config.toml
hidden_size = 128
num_key_value_heads = 2
norm_place = "pre"
attn_scale = 0.125
init_std_o = 0.0
init_std_up = 0.0547
lr_mult_o = 0.857
beta1 = 0.95
beta2 = 0.99
warmup_steps = 200
batch_tokens = 32768
max_seq_len = 256
dataset = "wikipedia_en"
Each number is 128 + 24 x the weight over its row's rms, rounded and kept within 0 to 255. Layers, rows and columns count from 0. Numbers have three digits each. The size before them is the row's rms in percent of the matrix's.

# layer 3 MLP up, 448x128, rms 0.135, rows 214-313, columns 64-127
100:131095136132138057148062100166183121142150138130147124155136110090115102112136169119145144108135144137090146163127160111144139138129177085093123095131174136143096117171124139115115136144126154
099:121109144079105123167165112123139147099129139138160136122141143112136102142137146143109065107085115159157145112152141097107089183159106141131143153148136114131122110177139088110085120161151149
099:150095138139087095165139131090162082142158122126113124138114125148107103121147158157127143163141121105130114149105150108137131183155151147128113115095114187080122117073186135135121125161134093
099:085135109122118137091116136163083144093114053126135132121133135153138136141164144144164106138122096123164141147140151151111119139144102131079163156098119114116128137116112133124175140163084089
092:148125106150087133131165106106127148188115165135173136099147099111122115130128129181132073144176123167105099125124143114145136140149126146180109163119135122148134190136115121143144134123125140
090:149126159152107142128139180119158114121097115147155113128131146126086123141149108145137142183080165149126156112167137153120081134152119160093107145123109115152108157160132123148140117143127162
108:130100109117148109104141160116114111127118136086148153085110137106106130130123134115154152139099163126113138119150137137103140129129161148128160140094112148073103144169125087178098120100144102
103:072129130090116107111098111141155139123137097121131140130171098118156126129120133127107074140121126201137142107128104092109147083146143123129183112143135091123102152130125066120076147100130089
109:145106110140096165142176137109117093093128118183120111152130127129115088161140121091186146113120142109160107102125182136125122142106139150086127106140116105112131161105154126128135150117101100
101:098137173145121124106142152098092117115132114121139136156108092185114116136131131135097079171125114188089133136131138106158151163116127101134141126132152131155110098091137110136096119102143130
098:150170137145151126139111112150144135100173115106114102140093117132160119131143140143101187139137128202072090102138138115163106127140114145140132111071136089123125073123139151115134148140125114
108:096119124116132104155116121127100116130151158090106153158183098136129142146120136158159172160137120083158100116143154144123161142052106176101145149167157156113148127137136089162136190145105119
105:103119152141125119166095151125086140180112092134106161097125113136129133129162125124155144130127150120177111135086123119165150158144131109141146162137118140167116141139143110134112193132139128
106:147072119090074174149118115119140162094145132138145137109145166174127114113131082118159122128147127097126104162151109133121136128111135131132099098093162134111122099133173107159092118142076158
094:129136127093079138158120113122099147123142118125145078139100080201146123156134157092143113119145097156132120164148125133157101121161084122157109159124138097098146121140128110115100101151119114
107:135104085162130155154114199087129092142145102081105161107131069129135132127173150086149132117150133151148108092140132122164079143105147136157125138123152127157103137129117110127102096125106090
100:116151134137150110158158125175160113074122131140061116118119111136101140141112130133139095125109133068145115135101129131146108096150098130104136101157101160123138152094107060169135142141152180
102:112125119129136131103135114140150134169108140099122100139169156092178118167112099121139117140098128143135108102142135104115136107122094160138131066101164139121109098133118153178101089122124131
097:128133118131102118122093134131116142124110116123128105096167127175171120125121112126108107168130098143126108117165157135146106122140120100112111120125065117112102135125132119144125125133101090
099:089157149126091118148122054147145145119090136139122114153181094112094117142106138119121096111146159151103116134129092118170142150147134113146148119148112138104133157147110132112171164163090116
103:114134171104126111168154079165169087131099118156096167120187150130158142131112114127112160094084106131129117133167138110134105130094119146147111145098080109141104149095111126137103128121146151
098:155103119097166119161139146119129073121130177156095134141132153162124133109110177128129130132160139099095142121134127175098046118158146150140118155129147121110122144156117155127146116133139149
098:156089147164120133106097108170162130127111107121128112120166138130141162092102094123072132115110131166068125156092078115133125121169128155142148117134150135121130119162104135155121126140132151
099:137106109137079110096131130105114109112182165105118120149114117120127155133136123120154092155125129135100138124150163189138156147143136106087114137152127157147088109156109110133142153130104104
095:104120141124093105144135087159137153140093103112102132184148173117080113166108090108140179161144072190115125130089141108178143146132139145131152102102128125120131114143139124176142098116100143
101:140143152099109124166128131108112117114063193148128135164122135137121155125122134168059101128142128153172117102145127126107139086099120153146127134140111109086129122130089153115113158094141150
099:144099132148177108178187124119121087116101147133140098087130104149122126151113140116131098103132143105153117110130115106153151123111170102108161132139118140089122102091135107148160115132112115
097:082115117133088091105076149163140103155120127119116104128154169118130107106141124111137173135157157150086145142105081126137119122086099113102098118141113111105087135145088088153091141093121156
103:083158141130132155135130152110095121121125126123109106094097109114160157142126089142125145157076107103098115156102128180129167141113157147108144143152139116131117103110190140144112077118131145
099:156144146131145135108111152121125100166165159117099121160132114111137127139110122195122214111140129163087093123155134107144146138103118153150129132171121116131090152141103134136103110145183107
096:126109128119193121095082147087147108155143084135103118149143111139114111146081143098114126128121102127147122133122159108109115158115117103133112156112138140144116101144130113141162097140132126
103:164121097166121213187112118142125135125150126125085142148111128128108118091129120114138062131092139141121175139163139125145096134158103132140095133121124190133166155162125111138116108140100132
110:096180119102145091116112103089145147192118181155099126120102102121116141140113106159132106126156120084156099136085124134153139127120167140150139143094086159127115123142123110141127112118138087
091:164110151156152089133159129114142125111150093091128143097129132100137163119138123130126164154093148102142125152116135168130104145160122124144147130129154121109151125175131134129144081162146143
102:100174125137124126130146135138125111130123099174149139118100097196114152111107112108126106137109139124093115096135105170117153160148138120114150102124124136145113135137134128113150103102120086
101:124170120133093122141156107143118152109129139090139136149093182148113137113132200123116059107109102121145160133116178122136117149140118124158126103192134119115105110156106111148082127107126107
090:180146084139102161148144096079096107052144121140146115107087151113144075130120164123122093097106135153099121158130144080146113145142131128118171130143135157126103109141114112145165139120142125
104:139121141113126094128116134163103150123144143116118112183123122136137166106084138189136123125178129113138129112120108134168073128137074158135120163113121121108133156096071149130154161145107119
095:117120063103142118061149124147122151168126144176118113127103115136109144100111145110111116139088076125111166123177121121134132143134115135122159069120095140116138151139085133160120086142112151
102:139117103096112121131132147125119128125103111149143094113182119126119128108112121118139077136096121143121119092149099173133114090145155134128166129149121142149122128121116094172119122133173137
100:141128115117130111125105128131115111147131127099142130137128159144123107148110118126143156147163115184080147136116133110162091116137078158099088137073130109095108149131096136141109117095132100
092:105139121131184096135143137106111127138174123154136142126116143134114149129159149072131120173128169116096126164133106153113172164142090135121142133126115152139136093148117131120121177093097095
109:127133096082146132104145117140139114123127126131186147091163161093159115124109106128142133141085104148127115145098120122110132158151101137186144145159162119137118184136140114121131121126139098
100:113079154071130141179137146161120109112122134168101145118145136116115092138200124121178128124168119104129080158159140130139153149096131111148149127085128138163150133120156156113158128107111139
100:136106165133123115126160139137123139105155145108136108118098103146108116091153140156086145172091093092181142139123143111119104125135160156157131137130080168139131103109115108130108099130161129
104:126117099127121130132143136124158152126047134122130126125105103096132085084122136137139142159089124121125134110117152130160138117124157117155130089135101149111134124158136145156162132130110173
104:140115141130139135148098130160174118129123157122166105083161135116143127106112114126118127139112095146095145137189137090145154146139123112081123131133106126115148163088137164137146139126093150
100:115103097142157166124119097121148148101152113157142164137084153104135088098134128125101108093098126112123111131134129170164126134142180118128103118119155152113134176098154118117108131124081133
094:118109143132141122127094072133097140127133170140159086101145132165129103131105157096121116151120140182131162159130132139106141148127062134109141088097142154139146116167129155150121149123129166
106:154126155105123133128084112158110131135105157106128137129173128127118112118079147109089112139190109139171106123093127169119110097161098169177137140103096158100116161176146139107123154143132113
103:191084132141102107148113155116139133088117144124105148134136175114133131167134117102129135158104166110117092165189117131063157149167170114108146128150133140131097110094137144096131111134172050
099:142173129094124134154166124130080068122095118172139085166123133131144125127093131128120122143141099082122087096142118167145120152156103120131127140132163149129134132125126139141128109104138159
095:124141128112134116105140118141122133118077142107166125125121156157119132176098102113193128159111140102111127098125147115131092121088108129128155107155132125103078187145111140144125112100094139
096:135162106125143152076102136111081134142123128112119117149138117134119172093137150120077126109101131139124162160129113105134128160129132151137135099125176098096114145118089133122120143106102127
105:072119132162136121157110101119108129150119116152173115131123210133087110135082132134108137117104098142143122129132115134147133072154087085106098143132152105149139144096153126128086152149096155
104:132115103101104106146117084118109062126091140170083101096147138144156204118150114120111163137093131104114116144150120191112131101098146113134181117131147123150127077131093127089138127093127126
095:117123128114106117101156084133098070086106161117118108161128102118138150122113129118120153139161126098148092069128123127096130146115096087146106090134112125142114113155149078131155138159161138
108:140132133136129112146133131089126147093137172118135117135139135173123162098111137130096127130100141131152140138144157139195115104125130117128118122103113150108103141114078186151113136119124169
109:126078118127138097141106135092123144137133150157121122126156122196140125140130128110145163148134110158145078136119160144118174077120103133124091118160141124185109120131146104120144132125088122
100:137154157114121144126114110132120129110117111134119150110093123179175102084157103125158112108109096135124148083162132156117149154164164118110125096159104085115101110123176130140138108116121135
099:159121134138133139126092095160118093116130092128158160159154113115169124110117160146142115083129104123143095152119129129130146138107122145092117132142111114157119109140140083123077170124088139
098:142139131105129092118113153088139147153092105128116092133145118119122099096109128143160109118099119156111108145120120165164159147109127122084123154126092115166144155089113104116136096155129126
098:124109111131144106105136142103139102133118126140152139158124164155125132143131125113134107139123133085163071134128148133125181164115080169091115122146145162103172096123106142115119114106117098
095:160099116095178159111156100081126119093125141165108130110137098147161134121113169125151141101138134152157111168154116146156104139129128161112091140095110146103121140133151095097102141148155165
090:144093116085148123141132168128114129091125114124103114118177130102105145081175114148119130110100142149145153097115160159120139120130152139124142159074125112156124112121166103165148127091177121
095:126150134152145093165127115138085138091098136111128131116160127117088103190159125131128104138114130134131118112162170167119125101121086155119148096094092146097085144173147123143127125114109118
101:138143194115127130106119126146109159128128120137095143137127137177123120109137146114121105087124128140107130142154077136105155141142163134148154142090138142131139139129154146133112124128126148
093:054127152123113142144153177110094132141149096096149096158154114132116116125122122137097182133188130105134141162134138131116107127141109103114139094138139130135113114153166117118123139076138170
088:137117129126127112135110140157114118120142116127161131175101131137115120145111121139115096170115121185067129126147159119173123138117122106174157132132104108151141140137154139142120097113139132
102:113147153128106139117127172143090121134155121111097108148115148115132138137173171172160139141181113140100092161107134154155103140130094130113124132100125141075137179134130083159126141136136099
096:131123108139123100100155099140094145117135117130176134120144165115160128155122085126090108121137146117130110140145175137133091156130127125135181122074146141127100106141150096174093124111148146
098:077131089151134130125192148093131120153096123132142104139145110143105159123111123090102106112127114107138172136146129084126092148146151104124112115118135140113140140105115075153131142097126134
104:175098085138112125155089091115134178095103095123121149142140145156090134124174146118095156148115158118184110124153113149157123128135122122105201122096124153083140144110150117137121130122091116
095:113147114137134109133112115127115103098138155086153135134122147131107115129130153179167104140135131125111149144142150120126135152145162121135137152103143160155143046080118131113096084108091136
103:153116139132149116138133125129086082151140145135088147135132110098136119100130113110149188056147132124114110202105114133093098113140090111123148084129143111146118168119123127128107130116108122
097:119176105171132126165125115127087130097147108131123116164148123171084150146120164128145121180146159127135159099091125067122128120126125127179122136121088146114138148127083104112133118148092158
095:124069167084133099103099142120123146138123091114116106154074096121095116132091123133108101121116126100113097121175152127158159127124103144127094119098114148109141145088158121120117126180102154
098:117125175123132150171090125133125105124111144137133115156166155106116136129150150149152138157095084156125113150144113133120127083124139128096141128149118125141110116102131112119100144167088141
102:176094132155156116145147155131139152091115150120162100097146091152112132067131141082124133102069116183122129167075097140098104141086136135119113121096168137137121095150135116129104154087135143
103:132118119143124145123144117114148121154160162125095123108121122131124149114107128134128123119105129089131102151174133133160142125151110132097137087132101176116116119122130089125104135129161139
107:148133077125159097092145142135099120137113107125096138120108087120133117109150139156108179139130144139134117126115052149136117114125127137146163157092116143125100141149160117103133085116127106
099:117168099114126106130147130098173127148104114126128133145122145114106131139120151128132096154133130117112148133123117141144143111134124124111113142103132108135129180171126105171111122156094150
109:108113097112109105160144113133147159147091107101132185121168162152137115141144111131103102109170131125158132179130116166134139085151155105156154114116156105126097126144149092121094150146126139
113:116133115141170097164153104111139157129145106122132140050122138130145106135137132107120134121130120129149142133126164108097139135140120089138136158142122161122118096100164079119100126162156127
096:131142135073136107110149128116083108104116134143096132131119150144141093114129131111142174135139162154136096170165140104117136167103108123154142129120126122138156104103102097117081159124100112
097:113116121133120157103125098162145162111118131164089136095139162188108103111134124161105119162165120135114149163085130146148132121135131133083180144120117133109125082104103160163104126135155095
074:130217120128125124171081126079109120117141113113142104125181143134104171147136107170121122133143165124113127139156146163136166094163132109119122121110165136138103102139099115108118126118115105
109:105113109116150144135103115126130137131104147089119121157156132115150147096131133063139113109151122130112147136094114117173135104105117154148145139134125142126184117163150083133132068144127121
097:093157134127122136130150155120118092123124091111113147154141167077159146119141161109126118165115106137130146165142128122095163124151122073146140155117123129146083139135147131152113094135120136
091:141101121126123152156083104134151104115109154146115138171133157154156091113129110118110126104161105098151076094145107153150149157212139157067079143106128121119117147094140088119141123129158117
111:121109122151092147142089131170141112139131119134116124117118129175130114088112131110106141157141132138138094180125063132123133153140103152098118129146111116077146098156124129137076161131125101
105:117088143127117091130135164145144129123084142150131142159093118127132095124157159145119113152092089120124114123155136112099166109149086135170137149117128124126118132133110131122126125070110096
103:112112145143100129101136110122136106146096129116130158160127081144122131096153156103120062149149097149115143148081162096137112158139094144136139106148130116098129179133140163084115087142173154
102:099112137146119149170162111136114136123155122143174135103072132157092191104129154112155135100125095136108150161122124147101141152141138086149135101089083146112163144107158096126140108166140110
096:183129164151131120119162147106082071157107116116149132136102136159115133099136134140162168130138154137105114099095161110118151154143118163160119103128136107164119168151121127094123134100107135
105:128121119164179084171107120147150117127134170150113111146179132165103097087151149169130138127125150124140114174114102120141125094162153161093130140117145146096124140118111097076098163145151153
095:128133126136164145100170100067088118101140157130107100158114143112158105164126157129152169135121128134127145128159152135087109167175126173147080110098108115116094122112120151157127136116109159
092:126092115107144143097142146144131134148120162089134135106116117091144106082104128125110122151124062093139123107124138098125140130103140112074080101141125122128132103153109099133128141107162121
094:067102113141111104157151088163131122112111113146159134117128194170125114111133102098106153110098123136170109096148138119163117113163159096112137124129104146170122113100116153160161090132098144
093:148114103140123165105182124122156083163128135127147114159093152171132103135139141144176148116125130156105072153120143103091129176161120124146158163086102119165128121179132127122145070133137119